Part of a small language model's weights: a norm on each head.
Each number is 50 + 15 x the weight over its row's rms, rounded and kept within 0 to 99. Layers, rows and columns count from 0. The size before them is the row's rms in percent of the matrix's.

# gate: layer 8 MLP gate, 320x128, rms 0.221, rows 100-117, columns 0-127
# up: layer 8 MLP up, 320x128, rms 0.238, rows 100-117, columns 0-127
# down: layer 8 MLP down (transposed), 320x128, rms 0.14, rows 100-117, columns 0-127
gate100 101:55 57 69 58 75 70 91 38 44 20 72 49 49 62 44 46 71 38 52 28 45 60 27 40 56 54 68 77 73 45 34 18 45 46 63 78 59 41 45 70 68 55 53 39 38 52 68 43 16 32 81 49 47 47 65 37 49 59 65 37 25 73 53 55 55 45 13 47 44 49 35 64 41 50 51 57 42 45 73 67 21 46 59 49 28 39 68 54 43 47 59 59 70 33 57 48 30 61 60 48 56 58 22 40 24 53 45 53 76 42 60 51 66 21 60 50 67 63 55 58 67 62 38 64 43 54 49 26
up100 098:46 57 69 50 68 70 66 33 65 59 57 49 63 66 43 24 61 59 56 18 73 56 52 51 63 66 28 63 63 52 52 40 42 21 59 00 30 40 76 51 76 54 43 39 62 60 34 34 14 37 31 38 62 41 63 44 77 43 79 49 51 31 55 78 81 58 42 48 55 23 53 57 65 60 49 64 40 58 40 62 47 31 48 88 58 48 68 58 58 60 38 56 52 40 24 41 61 47 43 28 44 67 36 52 47 68 59 53 54 62 55 28 62 42 56 51 48 59 53 37 38 68 64 54 72 44 56 56
down100 104:64 46 52 49 40 57 33 16 36 68 38 47 43 63 79 52 41 23 34 64 79 49 48 51 47 49 54 31 69 63 54 49 54 35 69 67 22 38 39 48 35 49 67 37 59 57 34 48 47 20 53 54 59 40 72 39 75 08 45 57 67 26 66 30 40 15 49 58 54 73 56 46 49 36 49 33 64 50 71 55 99 41 54 70 36 29 34 55 36 61 31 58 73 62 42 41 40 28 37 35 53 49 32 79 57 52 38 53 39 55 45 38 76 53 55 50 24 57 56 67 55 55 42 49 37 40 49 37
gate101 094:57 74 49 67 30 74 56 55 30 26 35 65 61 70 69 53 61 55 47 46 39 36 56 44 53 51 49 68 58 39 49 57 58 39 42 37 58 41 64 47 49 62 62 55 28 51 32 38 49 53 49 55 84 54 22 67 70 69 54 59 64 76 77 52 72 53 60 77 61 30 65 43 17 46 66 61 40 40 71 12 49 44 53 55 65 66 75 65 42 44 50 65 58 34 40 47 79 66 59 47 33 80 64 48 51 32 73 65 34 19 48 53 23 45 38 56 64 64 30 62 66 32 36 50 50 77 73 54
up101 102:44 34 63 33 43 61 42 71 60 63 53 53 66 35 20 29 54 36 53 39 52 64 73 30 62 30 57 49 45 73 39 24 43 26 44 78 38 48 49 31 42 71 66 70 45 21 64 61 87 44 49 52 52 60 64 50 71 45 46 48 43 45 47 35 29 25 54 68 78 29 36 41 45 46 61 38 39 57 43 69 41 73 64 66 46 59 45 77 70 57 44 48 40 82 49 56 45 69 33 53 71 43 52 37 43 55 30 69 40 67 85 31 75 56 40 57 41 51 37 58 29 77 60 70 55 42 46 25
down101 101:77 44 42 48 54 75 38 67 64 31 54 53 25 24 61 31 37 54 46 52 63 52 57 57 69 55 60 63 66 53 60 74 48 54 41 60 28 64 59 23 51 52 31 30 70 60 57 42 38 46 44 60 46 09 61 53 33 64 63 71 35 31 46 52 58 35 49 55 46 77 54 50 37 40 46 61 56 90 58 54 48 55 53 51 42 48 35 51 27 52 52 11 30 00 40 47 60 60 37 38 51 41 54 73 38 59 51 51 46 65 56 75 56 61 62 29 71 61 44 52 77 33 76 29 36 65 60 38
gate102 097:61 53 62 64 30 58 58 49 52 38 34 67 36 42 53 66 70 30 62 41 71 34 30 39 41 81 64 66 99 34 25 37 15 46 48 43 51 38 63 74 43 39 47 58 68 34 60 58 40 71 50 58 43 25 62 62 61 47 72 48 73 36 44 60 48 42 52 62 60 58 41 58 39 25 34 27 60 32 57 35 61 40 17 30 49 25 48 53 48 34 38 37 51 34 68 63 61 53 60 45 52 32 46 30 38 54 60 56 61 55 62 47 37 64 47 63 64 53 61 52 26 84 72 58 61 42 11 36
up102 097:69 59 29 47 41 55 46 40 34 28 41 39 60 45 55 39 43 58 59 43 76 63 36 62 49 46 40 55 37 49 65 52 69 50 51 57 46 49 40 59 52 80 39 34 32 75 71 31 35 38 17 55 51 44 53 50 33 22 56 48 57 64 65 49 34 16 35 71 90 22 47 63 58 46 46 27 64 69 63 47 78 45 40 77 58 70 42 32 83 22 45 56 59 39 44 58 33 53 69 59 84 46 68 27 59 47 74 42 29 42 45 75 53 56 66 44 49 48 36 43 45 53 36 28 41 29 57 23
down102 101:42 31 68 81 76 31 51 51 46 47 59 43 41 24 56 71 49 49 49 83 47 17 40 65 25 46 38 55 31 38 74 37 59 50 23 64 46 58 56 64 46 57 50 41 47 68 42 40 26 49 77 50 67 45 48 64 38 62 54 54 33 31 71 75 66 41 63 55 37 30 65 34 69 23 33 66 40 48 38 38 47 58 44 42 38 53 39 52 45 60 66 21 32 45 64 60 29 17 45 75 59 62 52 43 20 71 30 40 61 49 31 30 54 68 64 34 54 53 32 30 34 30 39 32 47 46 56 27
gate103 095:42 38 49 23 56 19 70 42 61 77 35 69 47 20 68 50 45 63 44 51 46 53 62 48 41 45 72 40 53 38 48 43 44 45 59 65 60 37 13 44 82 47 42 32 36 74 63 41 27 80 53 43 36 46 39 61 92 57 31 28 44 66 24 46 50 15 70 41 55 48 63 69 52 78 60 73 63 59 61 37 62 52 32 44 49 42 50 70 42 40 72 26 54 20 73 52 71 47 50 60 28 35 55 35 47 46 56 43 62 47 39 51 48 52 41 35 43 51 29 22 55 43 44 70 52 67 61 42
up103 104:40 28 52 49 42 55 73 50 55 69 42 55 75 28 79 41 48 57 32 41 22 39 26 54 67 79 56 54 34 56 37 72 51 42 54 47 42 50 35 19 58 13 60 41 40 69 51 50 51 29 36 37 60 45 67 58 51 61 71 82 44 22 34 52 77 53 29 50 71 54 46 45 29 52 92 41 34 65 69 43 55 59 57 74 51 36 41 31 36 33 43 36 68 56 52 58 58 39 53 70 64 41 41 55 56 53 35 37 48 44 54 46 45 20 70 57 82 49 66 24 43 30 38 44 72 60 49 33
down103 101:24 81 66 74 56 51 52 43 69 58 55 62 58 35 54 36 62 32 35 37 45 50 48 29 47 40 32 40 27 56 55 64 45 37 42 18 39 30 46 50 62 28 64 26 37 56 29 50 28 62 62 20 52 47 76 42 38 72 44 59 67 65 57 47 54 69 46 73 54 80 36 75 50 57 72 68 23 61 48 49 63 60 69 45 45 65 58 52 37 22 39 60 45 28 64 57 53 54 33 23 53 59 39 93 64 66 33 51 42 53 63 65 67 62 44 87 51 42 34 55 48 31 31 43 53 51 65 64
gate104 099:51 36 62 50 50 54 68 17 79 55 69 52 55 48 59 68 60 50 48 40 38 75 59 61 82 47 63 47 53 53 39 21 71 70 63 56 18 41 53 30 51 37 38 43 62 42 68 43 71 22 51 38 58 47 49 30 16 51 26 51 56 34 46 80 50 75 63 44 40 53 50 75 15 56 47 30 55 36 48 56 56 45 35 33 74 58 70 43 42 66 54 33 63 66 68 18 20 51 65 54 40 25 57 74 38 33 26 51 34 54 38 56 47 51 44 42 52 53 31 40 64 74 48 44 47 52 22 40
up104 102:52 61 55 53 50 57 31 22 60 36 56 62 52 46 42 66 53 37 39 16 62 33 50 63 57 70 35 41 44 53 72 42 30 40 46 63 53 39 71 53 24 64 43 20 16 25 42 36 48 49 40 69 71 45 55 77 58 45 46 23 59 48 33 65 26 39 15 41 55 52 33 16 56 57 32 81 59 47 54 74 49 34 18 39 54 38 51 62 34 46 29 50 54 57 48 56 36 41 33 74 25 33 58 77 48 36 63 75 58 35 41 55 62 41 34 47 46 13 58 39 55 48 43 58 37 50 54 30
down104 098:59 39 67 19 30 48 60 39 62 39 58 66 38 53 51 71 34 46 48 08 40 51 32 85 54 43 34 49 29 59 33 57 49 28 70 39 47 61 47 57 75 34 52 13 56 47 61 71 34 59 66 55 42 39 54 54 45 64 22 32 43 46 36 53 51 26 52 61 55 87 55 45 81 57 39 34 53 48 53 48 53 21 61 46 54 27 46 48 48 23 74 71 54 22 50 49 40 39 16 73 40 60 56 42 61 57 74 35 39 39 54 39 47 47 67 53 54 47 43 40 55 60 15 77 46 63 52 32
gate105 102:68 40 45 72 32 52 69 27 72 45 33 66 47 66 54 34 56 55 64 45 35 65 38 50 56 45 24 43 13 71 53 86 71 37 44 71 49 45 52 47 59 53 59 20 50 52 53 55 42 26 49 32 56 50 54 43 56 64 44 57 47 54 50 47 30 44 64 59 46 41 35 60 31 24 57 56 56 34 50 93 46 51 40 47 56 61 36 54 52 44 52 71 45 54 48 66 66 50 69 63 47 78 38 49 78 52 69 58 62 20 51 39 59 12 25 17 42 41 25 37 26 59 40 30 67 43 63 19
up105 098:57 34 49 39 53 58 38 60 32 73 66 40 53 06 45 51 69 41 29 45 55 60 57 30 29 39 58 70 61 61 30 44 51 55 41 38 30 52 32 27 47 37 49 39 42 29 35 49 16 36 42 26 30 39 66 81 53 44 59 56 63 51 42 28 34 61 42 73 13 55 44 47 70 61 47 48 63 52 43 58 66 45 34 54 57 40 62 48 68 52 66 40 28 37 66 60 26 58 23 57 59 34 29 54 44 49 44 62 39 59 64 48 54 52 58 58 29 71 77 82 57 60 64 43 33 37 96 64
down105 101:59 60 43 59 66 64 48 59 51 70 50 35 55 61 10 52 43 35 40 53 33 58 56 47 37 54 23 54 70 40 68 36 48 78 42 33 51 52 40 54 71 59 51 60 52 58 29 48 44 34 82 68 38 85 51 54 71 66 33 41 38 55 50 83 49 36 32 37 38 33 51 44 33 58 50 28 50 39 23 50 95 44 47 72 42 54 53 52 33 58 41 29 60 49 34 54 46 77 26 35 48 54 58 45 29 67 43 33 36 71 32 42 19 62 48 60 51 43 35 62 63 69 18 65 67 37 76 54
gate106 094:34 59 52 52 52 47 65 41 62 47 28 48 51 45 38 41 21 68 72 30 70 57 26 24 66 42 32 36 49 50 64 66 37 43 29 38 54 39 52 29 50 33 59 69 56 60 85 73 62 59 27 58 29 32 37 50 35 36 47 40 36 47 60 44 60 68 53 50 39 29 52 62 40 74 50 43 39 53 77 50 53 52 45 24 40 20 23 29 48 64 73 70 30 51 37 36 29 31 35 38 21 41 53 57 39 69 43 20 51 70 69 55 58 52 56 14 79 65 50 38 40 61 44 33 52 66 53 64
up106 103:42 60 55 80 43 60 30 63 29 57 32 67 38 58 71 52 50 50 48 47 47 34 62 57 39 34 43 30 61 35 74 18 24 51 58 58 41 51 42 44 48 31 28 45 29 31 61 56 54 50 76 53 51 61 45 25 55 47 56 34 72 48 54 43 51 62 58 48 37 47 90 33 58 32 42 57 66 88 38 50 51 47 60 69 46 73 37 68 76 32 57 63 61 35 40 54 13 52 74 52 39 52 12 34 24 38 53 60 63 57 52 60 49 56 40 60 53 19 45 37 53 44 38 34 06 51 38 49
down106 094:49 53 49 66 64 52 60 26 40 44 37 57 51 33 38 43 43 39 52 29 72 33 24 30 25 42 63 40 48 50 64 52 71 47 47 33 70 32 69 53 59 27 74 27 51 18 45 43 42 38 60 34 65 48 68 53 44 72 46 32 59 40 60 35 54 49 31 59 31 45 41 18 63 77 84 28 39 26 80 54 51 25 44 64 49 80 56 44 33 84 37 55 38 31 31 56 34 42 37 44 43 72 18 46 50 58 50 19 55 37 31 44 29 54 43 42 59 58 51 51 29 36 61 42 63 48 63 55
gate107 095:65 59 45 41 58 46 54 47 36 52 61 31 59 57 45 38 39 57 41 51 48 58 60 29 58 54 37 44 71 41 34 56 72 36 28 65 73 30 25 76 26 43 19 79 46 29 56 37 54 58 62 35 31 52 54 21 29 38 58 54 30 68 58 41 22 66 53 46 46 23 32 59 41 42 20 35 73 57 60 53 36 48 63 48 75 61 52 56 38 35 67 52 27 49 31 42 40 46 38 78 39 26 48 46 59 46 57 72 83 42 57 77 68 29 43 52 72 51 77 44 51 43 61 46 34 85 44 72
up107 094:15 34 62 37 32 65 63 36 74 60 47 64 73 55 37 43 22 80 64 23 68 24 57 61 38 33 50 49 22 49 63 44 52 56 30 36 41 56 70 27 53 61 48 21 39 60 53 68 48 58 34 67 47 42 58 47 57 75 61 47 51 29 39 52 60 59 50 62 53 50 65 56 67 66 24 72 62 32 58 41 19 26 51 59 21 22 39 48 54 44 37 27 69 62 32 62 31 38 54 33 49 60 50 30 29 54 42 41 47 30 47 82 53 39 38 46 57 47 52 61 49 53 47 48 75 72 35 24
down107 090:50 53 44 57 45 52 55 40 50 57 55 42 74 32 62 59 64 50 48 33 36 27 48 54 37 66 37 64 63 68 23 52 51 98 57 20 35 57 52 61 70 52 55 37 62 30 56 30 89 29 51 50 65 54 44 42 36 51 73 32 36 41 21 43 54 59 41 50 37 23 50 35 68 42 40 42 51 64 67 73 52 67 39 36 75 98 65 66 32 61 49 39 42 47 54 43 47 51 58 29 45 29 18 46 52 52 34 58 40 56 13 43 79 54 65 54 49 72 42 58 51 42 63 40 72 48 56 37
gate108 101:48 54 58 43 48 56 54 71 55 48 83 49 59 62 69 27 64 55 45 34 42 39 35 45 46 39 27 56 58 38 54 55 76 48 42 23 51 55 60 53 52 51 44 35 33 53 64 40 45 37 07 85 95 56 42 56 62 61 88 56 58 44 80 60 53 05 51 63 47 54 53 66 43 22 20 45 07 53 39 44 61 72 82 47 43 44 64 39 38 62 31 63 57 42 48 58 34 59 39 59 65 41 61 50 54 45 60 57 34 39 38 65 57 49 51 79 70 55 42 58 40 58 55 49 54 55 30 48
up108 108:43 50 31 43 63 44 90 49 60 45 58 62 57 49 35 67 49 62 48 48 62 54 53 47 41 32 58 51 29 29 80 31 29 53 58 49 36 33 27 77 34 40 50 53 49 45 62 44 64 44 52 28 39 27 74 58 33 28 50 60 64 64 45 59 34 98 69 47 48 79 31 44 61 50 76 30 43 41 28 21 81 70 61 42 50 26 52 57 55 66 72 65 61 43 43 69 60 61 56 56 82 69 25 51 57 32 54 44 68 62 67 79 55 44 59 32 38 52 53 37 40 58 43 53 39 51 66 36
down108 102:55 52 54 43 48 43 40 32 50 43 49 36 35 16 54 70 30 31 41 92 71 72 44 55 79 40 57 53 40 47 45 69 37 78 44 63 30 63 62 62 69 50 53 35 37 55 66 62 49 64 65 65 51 47 48 65 34 43 37 54 46 69 30 61 40 63 45 51 64 30 56 43 52 53 42 20 18 36 74 21 40 79 43 26 66 55 58 38 67 47 31 52 63 32 68 31 64 67 72 43 39 48 43 48 49 68 60 69 45 43 41 59 18 50 57 75 64 50 42 71 41 48 25 37 67 83 50 65
gate109 096:62 54 73 47 66 78 46 40 54 55 50 51 27 31 60 61 66 33 54 46 36 59 59 55 50 41 81 46 63 42 29 61 57 82 58 60 29 61 42 73 57 62 06 47 42 37 51 26 37 44 63 86 48 47 59 46 39 54 49 71 71 70 42 56 54 64 47 71 48 64 45 51 55 58 37 40 37 41 26 65 44 74 42 50 60 55 57 74 30 64 55 46 77 51 66 43 17 39 71 48 41 50 78 43 54 63 67 45 59 54 86 28 47 52 75 65 34 38 72 68 65 59 68 74 43 69 63 65
up109 098:44 26 36 41 64 80 53 40 65 24 48 37 57 51 40 43 11 44 58 58 66 55 28 34 56 45 54 63 40 69 27 31 67 41 53 51 65 38 43 55 46 63 47 55 55 70 67 71 54 34 49 56 66 49 42 55 57 26 64 40 46 61 47 86 60 73 64 57 45 49 58 65 38 54 52 72 72 53 33 48 29 33 45 40 51 36 57 39 46 56 48 73 69 62 78 35 66 82 61 40 65 41 13 75 63 81 54 29 50 53 46 61 42 55 62 44 87 65 23 22 57 62 48 32 48 50 68 37
down109 095:62 55 60 50 37 51 57 44 60 73 52 61 57 49 17 49 61 39 32 54 37 51 33 59 60 35 39 64 64 23 45 35 67 13 50 44 42 33 44 30 38 36 68 37 51 51 25 71 36 62 61 25 37 53 50 53 48 58 27 29 42 62 46 48 57 44 38 46 51 46 65 89 55 42 47 82 63 47 62 48 45 38 46 27 38 42 92 34 50 69 58 63 50 85 26 55 79 43 32 88 55 36 47 56 38 47 64 32 23 34 32 66 28 48 49 54 55 69 37 47 53 68 41 45 21 40 44 46
gate110 101:43 44 43 50 32 30 53 35 24 38 50 44 38 72 10 28 63 62 42 51 73 25 46 36 50 55 44 16 55 37 57 57 58 59 55 38 49 73 62 52 34 58 37 69 79 75 47 43 44 34 62 80 69 63 38 55 55 80 44 82 52 54 52 53 64 51 72 61 46 37 52 59 39 67 69 29 66 51 61 21 79 71 60 65 39 24 60 31 61 41 56 51 63 36 32 31 54 54 58 54 52 45 60 48 80 55 39 49 34 41 51 42 55 71 85 51 64 41 42 47 61 38 88 37 52 46 58 59
up110 100:39 50 64 58 63 51 47 38 53 54 51 72 45 54 47 46 57 77 41 78 63 66 52 67 75 57 91 33 48 58 60 53 37 52 33 61 74 38 19 64 47 57 51 47 41 31 32 33 73 47 50 57 45 22 37 58 67 54 62 51 56 24 53 35 55 47 12 39 32 30 58 61 41 53 36 47 69 50 54 24 49 58 47 70 16 67 40 29 37 44 38 38 61 47 59 61 51 84 38 23 27 21 46 76 50 32 51 39 54 47 52 69 49 66 67 33 36 78 67 65 49 37 77 47 53 58 70 60
down110 099:30 56 73 45 27 44 55 50 56 44 51 21 57 50 42 36 33 44 57 43 92 62 44 69 44 51 49 23 47 55 33 68 54 59 51 61 40 63 52 57 49 77 56 74 47 61 21 51 42 28 45 61 25 23 38 69 72 50 58 51 47 16 51 33 51 66 61 68 37 45 55 70 40 53 45 50 50 57 67 46 53 34 48 63 36 57 38 58 66 64 55 52 66 91 38 51 50 61 30 00 45 52 52 61 53 38 37 37 62 47 52 82 52 40 42 30 42 65 35 53 36 16 64 34 57 31 47 20
gate111 096:45 40 39 39 48 56 68 52 46 34 68 72 35 49 70 34 61 77 42 54 47 52 53 42 61 29 40 59 52 68 86 18 41 34 78 40 66 47 65 62 73 43 33 19 62 53 28 37 65 55 55 26 59 51 44 50 78 42 27 49 71 73 36 58 81 35 18 62 44 46 51 52 52 45 37 35 55 31 52 47 32 50 49 60 55 63 64 53 58 64 71 30 52 61 42 33 34 38 35 60 46 67 14 87 52 52 38 28 59 57 42 56 79 68 19 76 53 64 39 53 44 39 55 47 52 59 61 50
up111 103:40 64 69 40 38 90 34 54 29 53 24 44 52 45 36 83 68 53 51 62 61 52 45 56 37 35 65 51 21 59 67 75 50 56 38 59 53 44 57 02 71 35 59 61 54 59 74 72 41 49 58 42 31 48 47 43 41 25 43 34 61 54 57 68 36 77 45 52 26 56 51 63 40 51 63 60 53 53 58 40 66 43 47 69 26 71 51 40 52 37 46 49 38 48 28 54 36 78 56 54 78 09 57 40 60 51 49 79 29 50 32 68 50 50 52 43 49 33 77 69 49 68 40 59 65 33 27 37
down111 100:38 53 74 51 21 54 74 59 33 41 17 86 44 41 75 57 29 37 56 52 53 32 47 52 43 64 58 64 57 58 72 69 44 60 40 55 52 63 39 63 27 59 67 58 48 36 43 30 44 54 61 43 71 40 72 44 70 56 39 30 66 30 58 63 34 53 68 33 36 74 37 69 61 61 53 14 50 06 52 23 46 30 59 57 37 59 47 32 57 62 43 24 61 39 38 58 44 49 62 59 50 54 51 55 40 39 69 59 26 34 14 44 53 30 31 56 63 28 39 57 55 62 55 55 66 43 19 45
gate112 100:15 45 58 59 69 24 26 46 62 47 73 62 27 31 62 50 37 31 36 54 63 45 78 15 51 50 87 33 27 53 70 36 44 65 59 65 36 46 50 41 69 33 33 37 42 62 32 42 44 12 36 61 36 69 46 62 20 40 42 72 63 37 46 62 59 44 51 41 60 40 50 44 36 66 29 52 65 55 65 78 28 65 47 63 38 50 42 32 44 67 50 32 53 76 57 36 58 55 40 43 64 75 30 41 57 46 64 57 17 59 61 63 32 50 68 48 59 52 70 57 56 61 45 66 30 38 43 43
up112 097:35 32 45 39 52 53 61 34 49 73 41 57 47 22 48 17 61 56 69 37 52 60 58 44 52 48 41 43 40 41 43 52 38 69 39 58 64 45 40 48 73 39 56 46 39 35 37 34 83 40 57 92 52 50 35 45 32 41 36 39 66 30 58 64 73 00 58 49 73 58 46 26 40 66 57 64 65 51 52 79 18 66 44 64 49 60 41 47 21 59 63 36 29 48 74 51 67 57 56 39 75 61 45 56 52 43 54 47 46 11 61 82 33 44 38 54 44 32 50 59 49 36 54 62 49 38 32 36
down112 096:31 42 56 59 56 36 47 36 57 56 66 52 62 11 62 48 48 45 28 48 38 41 64 74 56 45 48 59 47 35 58 69 56 46 64 36 40 52 27 59 62 84 52 41 54 19 44 34 63 65 71 52 70 27 25 51 45 66 41 68 76 52 37 50 54 78 38 80 24 61 59 53 23 49 21 51 44 53 45 58 42 43 38 76 57 52 59 54 33 43 31 34 11 44 63 45 38 65 55 30 57 54 28 49 39 46 47 75 25 60 55 45 47 39 73 23 39 42 34 38 66 46 64 60 93 61 58 53
gate113 098:70 53 44 48 39 45 51 24 73 21 60 54 62 40 76 73 82 50 69 63 73 62 33 66 59 51 74 37 17 46 47 50 53 43 67 42 65 49 38 66 50 51 45 29 53 57 44 66 64 49 63 81 46 58 34 38 67 45 34 30 61 46 43 15 32 23 38 58 46 49 53 67 32 47 44 13 71 60 43 52 62 60 66 54 57 38 68 44 84 62 24 27 64 47 42 71 58 68 47 37 58 46 30 57 51 44 32 63 61 58 31 70 75 58 57 53 61 58 50 68 46 62 75 53 58 54 70 25
up113 101:45 75 50 46 70 60 42 47 31 37 43 51 70 72 39 41 30 24 43 26 63 53 59 58 50 36 61 35 79 48 42 56 55 38 58 78 65 73 51 49 54 44 67 46 50 69 76 42 40 12 53 33 55 52 62 41 56 42 57 70 49 47 33 50 42 39 57 72 57 87 42 15 54 48 39 45 49 65 45 44 18 27 45 53 45 47 68 54 54 71 48 49 77 15 49 30 61 38 48 44 59 37 58 58 71 44 74 48 58 49 65 13 43 67 34 72 31 74 37 52 50 36 52 65 17 54 73 44
down113 099:58 53 58 40 40 51 51 80 58 24 52 59 63 53 30 35 60 61 45 38 45 63 50 46 42 29 55 80 53 67 26 51 58 59 41 53 40 44 50 42 63 41 23 43 66 54 34 52 39 36 43 62 65 81 66 50 41 78 61 31 31 67 10 19 46 57 58 33 50 50 44 83 64 51 36 60 62 44 49 41 61 54 65 43 59 63 50 74 63 62 41 36 39 00 44 68 42 50 80 62 50 27 46 34 51 71 42 45 77 44 43 87 29 55 49 52 41 47 59 83 32 42 59 44 37 52 62 45
gate114 107:58 56 35 34 17 67 55 57 61 27 48 48 57 59 34 29 49 55 53 55 34 37 25 53 64 49 69 65 36 69 62 28 53 53 56 38 53 52 22 42 73 39 48 45 42 50 35 52 35 36 61 67 62 54 53 65 48 44 39 59 56 58 40 61 58 30 22 55 76 51 82 55 07 60 67 51 47 65 31 22 17 37 41 62 55 62 24 54 46 51 74 44 35 41 35 61 64 44 55 42 49 69 48 14 40 49 53 46 68 48 41 44 06 60 55 40 46 43 46 40 78 88 36 50 66 30 60 37
up114 111:44 38 60 51 36 45 51 43 31 36 67 33 68 58 52 68 55 41 62 49 24 79 50 74 55 64 56 83 39 50 29 56 40 55 53 45 43 32 40 49 69 59 53 46 57 63 67 66 55 35 46 60 52 64 64 39 42 24 54 64 70 69 45 64 47 42 46 25 66 29 56 61 26 50 67 46 11 31 33 41 33 64 43 69 40 28 41 45 61 61 32 55 60 79 73 53 73 71 39 40 65 35 48 36 72 47 42 42 56 46 48 49 29 63 79 52 53 39 60 31 30 84 58 87 40 13 58 56
down114 105:34 45 54 59 43 45 34 31 49 26 57 36 64 43 55 58 37 36 60 28 35 43 43 54 45 51 55 20 36 58 56 40 58 62 82 62 62 77 45 38 27 52 43 15 67 47 33 40 52 68 36 28 64 60 61 35 60 72 45 34 17 41 47 34 62 60 88 46 33 51 58 56 25 63 41 29 21 35 43 44 44 46 39 56 20 69 66 73 44 59 59 54 70 12 35 40 60 56 81 59 28 48 36 44 44 54 73 31 57 34 65 37 55 42 50 34 58 50 33 69 45 42 71 69 46 50 69 43
gate115 094:55 49 48 62 43 29 69 45 75 40 67 64 50 55 42 64 71 48 78 36 66 42 37 45 51 53 19 53 17 36 64 55 58 56 21 52 52 69 51 72 41 49 31 63 56 91 41 33 63 43 60 35 55 86 49 54 62 41 34 56 34 41 54 57 42 57 65 42 46 57 75 32 29 65 18 38 45 54 61 36 41 85 46 28 39 40 39 64 75 31 59 45 32 52 32 58 29 60 42 51 43 60 35 34 24 78 50 45 60 55 65 53 83 53 77 54 45 42 31 51 39 38 50 49 50 46 86 59
up115 102:35 31 25 28 27 49 46 46 47 25 58 60 33 45 39 57 45 53 60 78 53 46 51 70 49 57 64 40 48 53 55 44 61 60 30 46 46 70 63 63 84 43 48 37 52 52 45 44 71 63 41 35 55 50 48 46 73 52 43 45 28 51 51 88 43 17 35 21 65 68 68 48 65 32 45 27 56 53 68 55 78 85 22 28 34 89 57 83 46 38 42 37 45 27 64 55 28 66 62 37 53 54 39 43 59 33 51 38 76 51 48 43 44 63 65 42 73 37 51 47 46 38 51 55 54 57 23 27
down115 103:66 41 56 76 35 63 44 58 52 60 59 36 48 68 41 56 38 18 58 62 50 63 66 48 44 34 51 23 21 36 68 41 70 40 49 70 47 34 38 52 49 49 68 44 44 45 52 54 53 58 38 51 46 43 69 27 30 38 67 55 65 47 58 73 45 56 54 53 31 60 53 70 49 26 47 56 59 29 62 60 51 53 25 57 43 13 58 53 40 71 37 62 95 95 51 52 48 39 54 45 42 49 36 70 71 25 33 24 53 60 70 71 49 31 84 55 58 68 69 67 46 51 33 82 38 57 38 59
gate116 101:39 41 77 54 60 12 25 50 34 44 43 62 60 66 56 34 62 63 52 50 84 50 46 21 70 36 60 51 30 52 54 60 35 38 50 47 76 60 32 22 65 66 61 52 78 64 56 59 84 44 55 27 52 56 42 38 72 65 44 33 61 59 50 67 19 74 43 66 43 80 52 62 78 59 59 44 48 64 64 40 57 63 66 52 36 43 58 63 28 46 68 47 81 69 71 56 41 52 23 45 43 40 65 41 55 56 53 32 46 31 58 35 69 49 57 48 45 59 39 32 57 51 51 46 34 83 77 57
up116 099:63 59 58 69 72 31 42 57 33 34 44 44 28 43 61 71 68 57 52 31 49 61 73 46 25 55 57 20 41 48 23 58 55 59 46 51 70 51 70 45 51 51 72 66 20 55 30 36 69 48 40 29 39 81 25 39 50 64 55 41 42 83 38 70 62 56 66 58 49 43 86 32 59 42 75 71 36 36 43 74 58 75 69 76 60 49 42 28 66 52 38 67 71 44 79 46 26 49 37 51 49 58 36 35 62 55 77 39 37 59 47 40 53 25 21 49 49 53 51 46 61 61 48 39 46 44 41 64
down116 102:41 67 63 54 52 45 58 56 58 54 45 36 59 83 53 38 64 53 72 57 58 37 58 53 19 50 52 78 58 59 60 70 57 52 46 59 41 38 49 37 44 55 73 25 61 49 53 54 50 34 42 11 37 46 62 44 44 59 79 26 66 50 60 37 80 37 31 60 64 37 57 49 79 28 52 43 39 29 58 28 42 42 42 26 36 66 34 62 20 28 59 19 35 73 66 61 61 44 62 50 54 55 68 22 29 32 76 37 69 66 74 71 49 41 55 40 42 38 23 34 38 55 36 65 68 62 36 53
gate117 093:53 56 29 64 47 36 60 52 70 48 52 53 45 61 55 43 26 51 55 29 42 39 43 59 25 21 52 27 82 62 22 30 42 62 45 42 49 48 60 27 47 87 28 48 55 50 58 49 59 72 51 37 29 60 45 16 53 34 41 39 48 57 38 42 69 21 48 03 38 55 72 47 44 38 42 21 39 54 41 48 50 38 54 67 53 18 52 43 36 63 75 49 39 41 71 34 52 61 36 21 81 56 66 54 54 68 30 52 61 59 49 59 68 48 42 45 48 47 51 25 61 58 24 34 33 50 23 46
up117 095:58 42 42 91 64 92 47 38 77 61 71 47 27 64 51 32 27 52 50 32 68 16 51 42 50 77 43 38 76 60 43 29 35 48 38 50 55 27 42 47 73 58 53 52 45 47 62 69 41 60 57 35 33 40 48 41 55 45 53 54 37 35 35 33 85 41 61 27 41 32 49 60 54 82 42 49 60 56 31 67 47 49 85 44 47 33 56 68 42 66 53 24 56 45 42 49 56 44 44 65 68 59 45 60 13 58 47 59 55 36 63 28 52 18 37 33 69 55 42 70 48 50 56 59 40 46 64 33
down117 089:67 56 63 42 79 58 45 53 36 60 58 56 63 46 35 34 63 53 58 52 58 59 56 53 70 47 45 35 48 20 59 54 78 67 58 46 49 35 35 48 48 53 48 44 42 59 37 43 64 48 21 51 50 47 58 72 38 27 75 62 36 78 55 72 53 47 56 32 35 56 53 43 56 57 46 44 77 65 73 46 41 53 67 56 27 65 67 42 73 79 61 65 64 84 47 47 50 38 79 41 89 55 84 52 61 36 34 48 55 67 19 67 51 61 47 62 16 45 41 72 41 66 46 81 16 63 42 45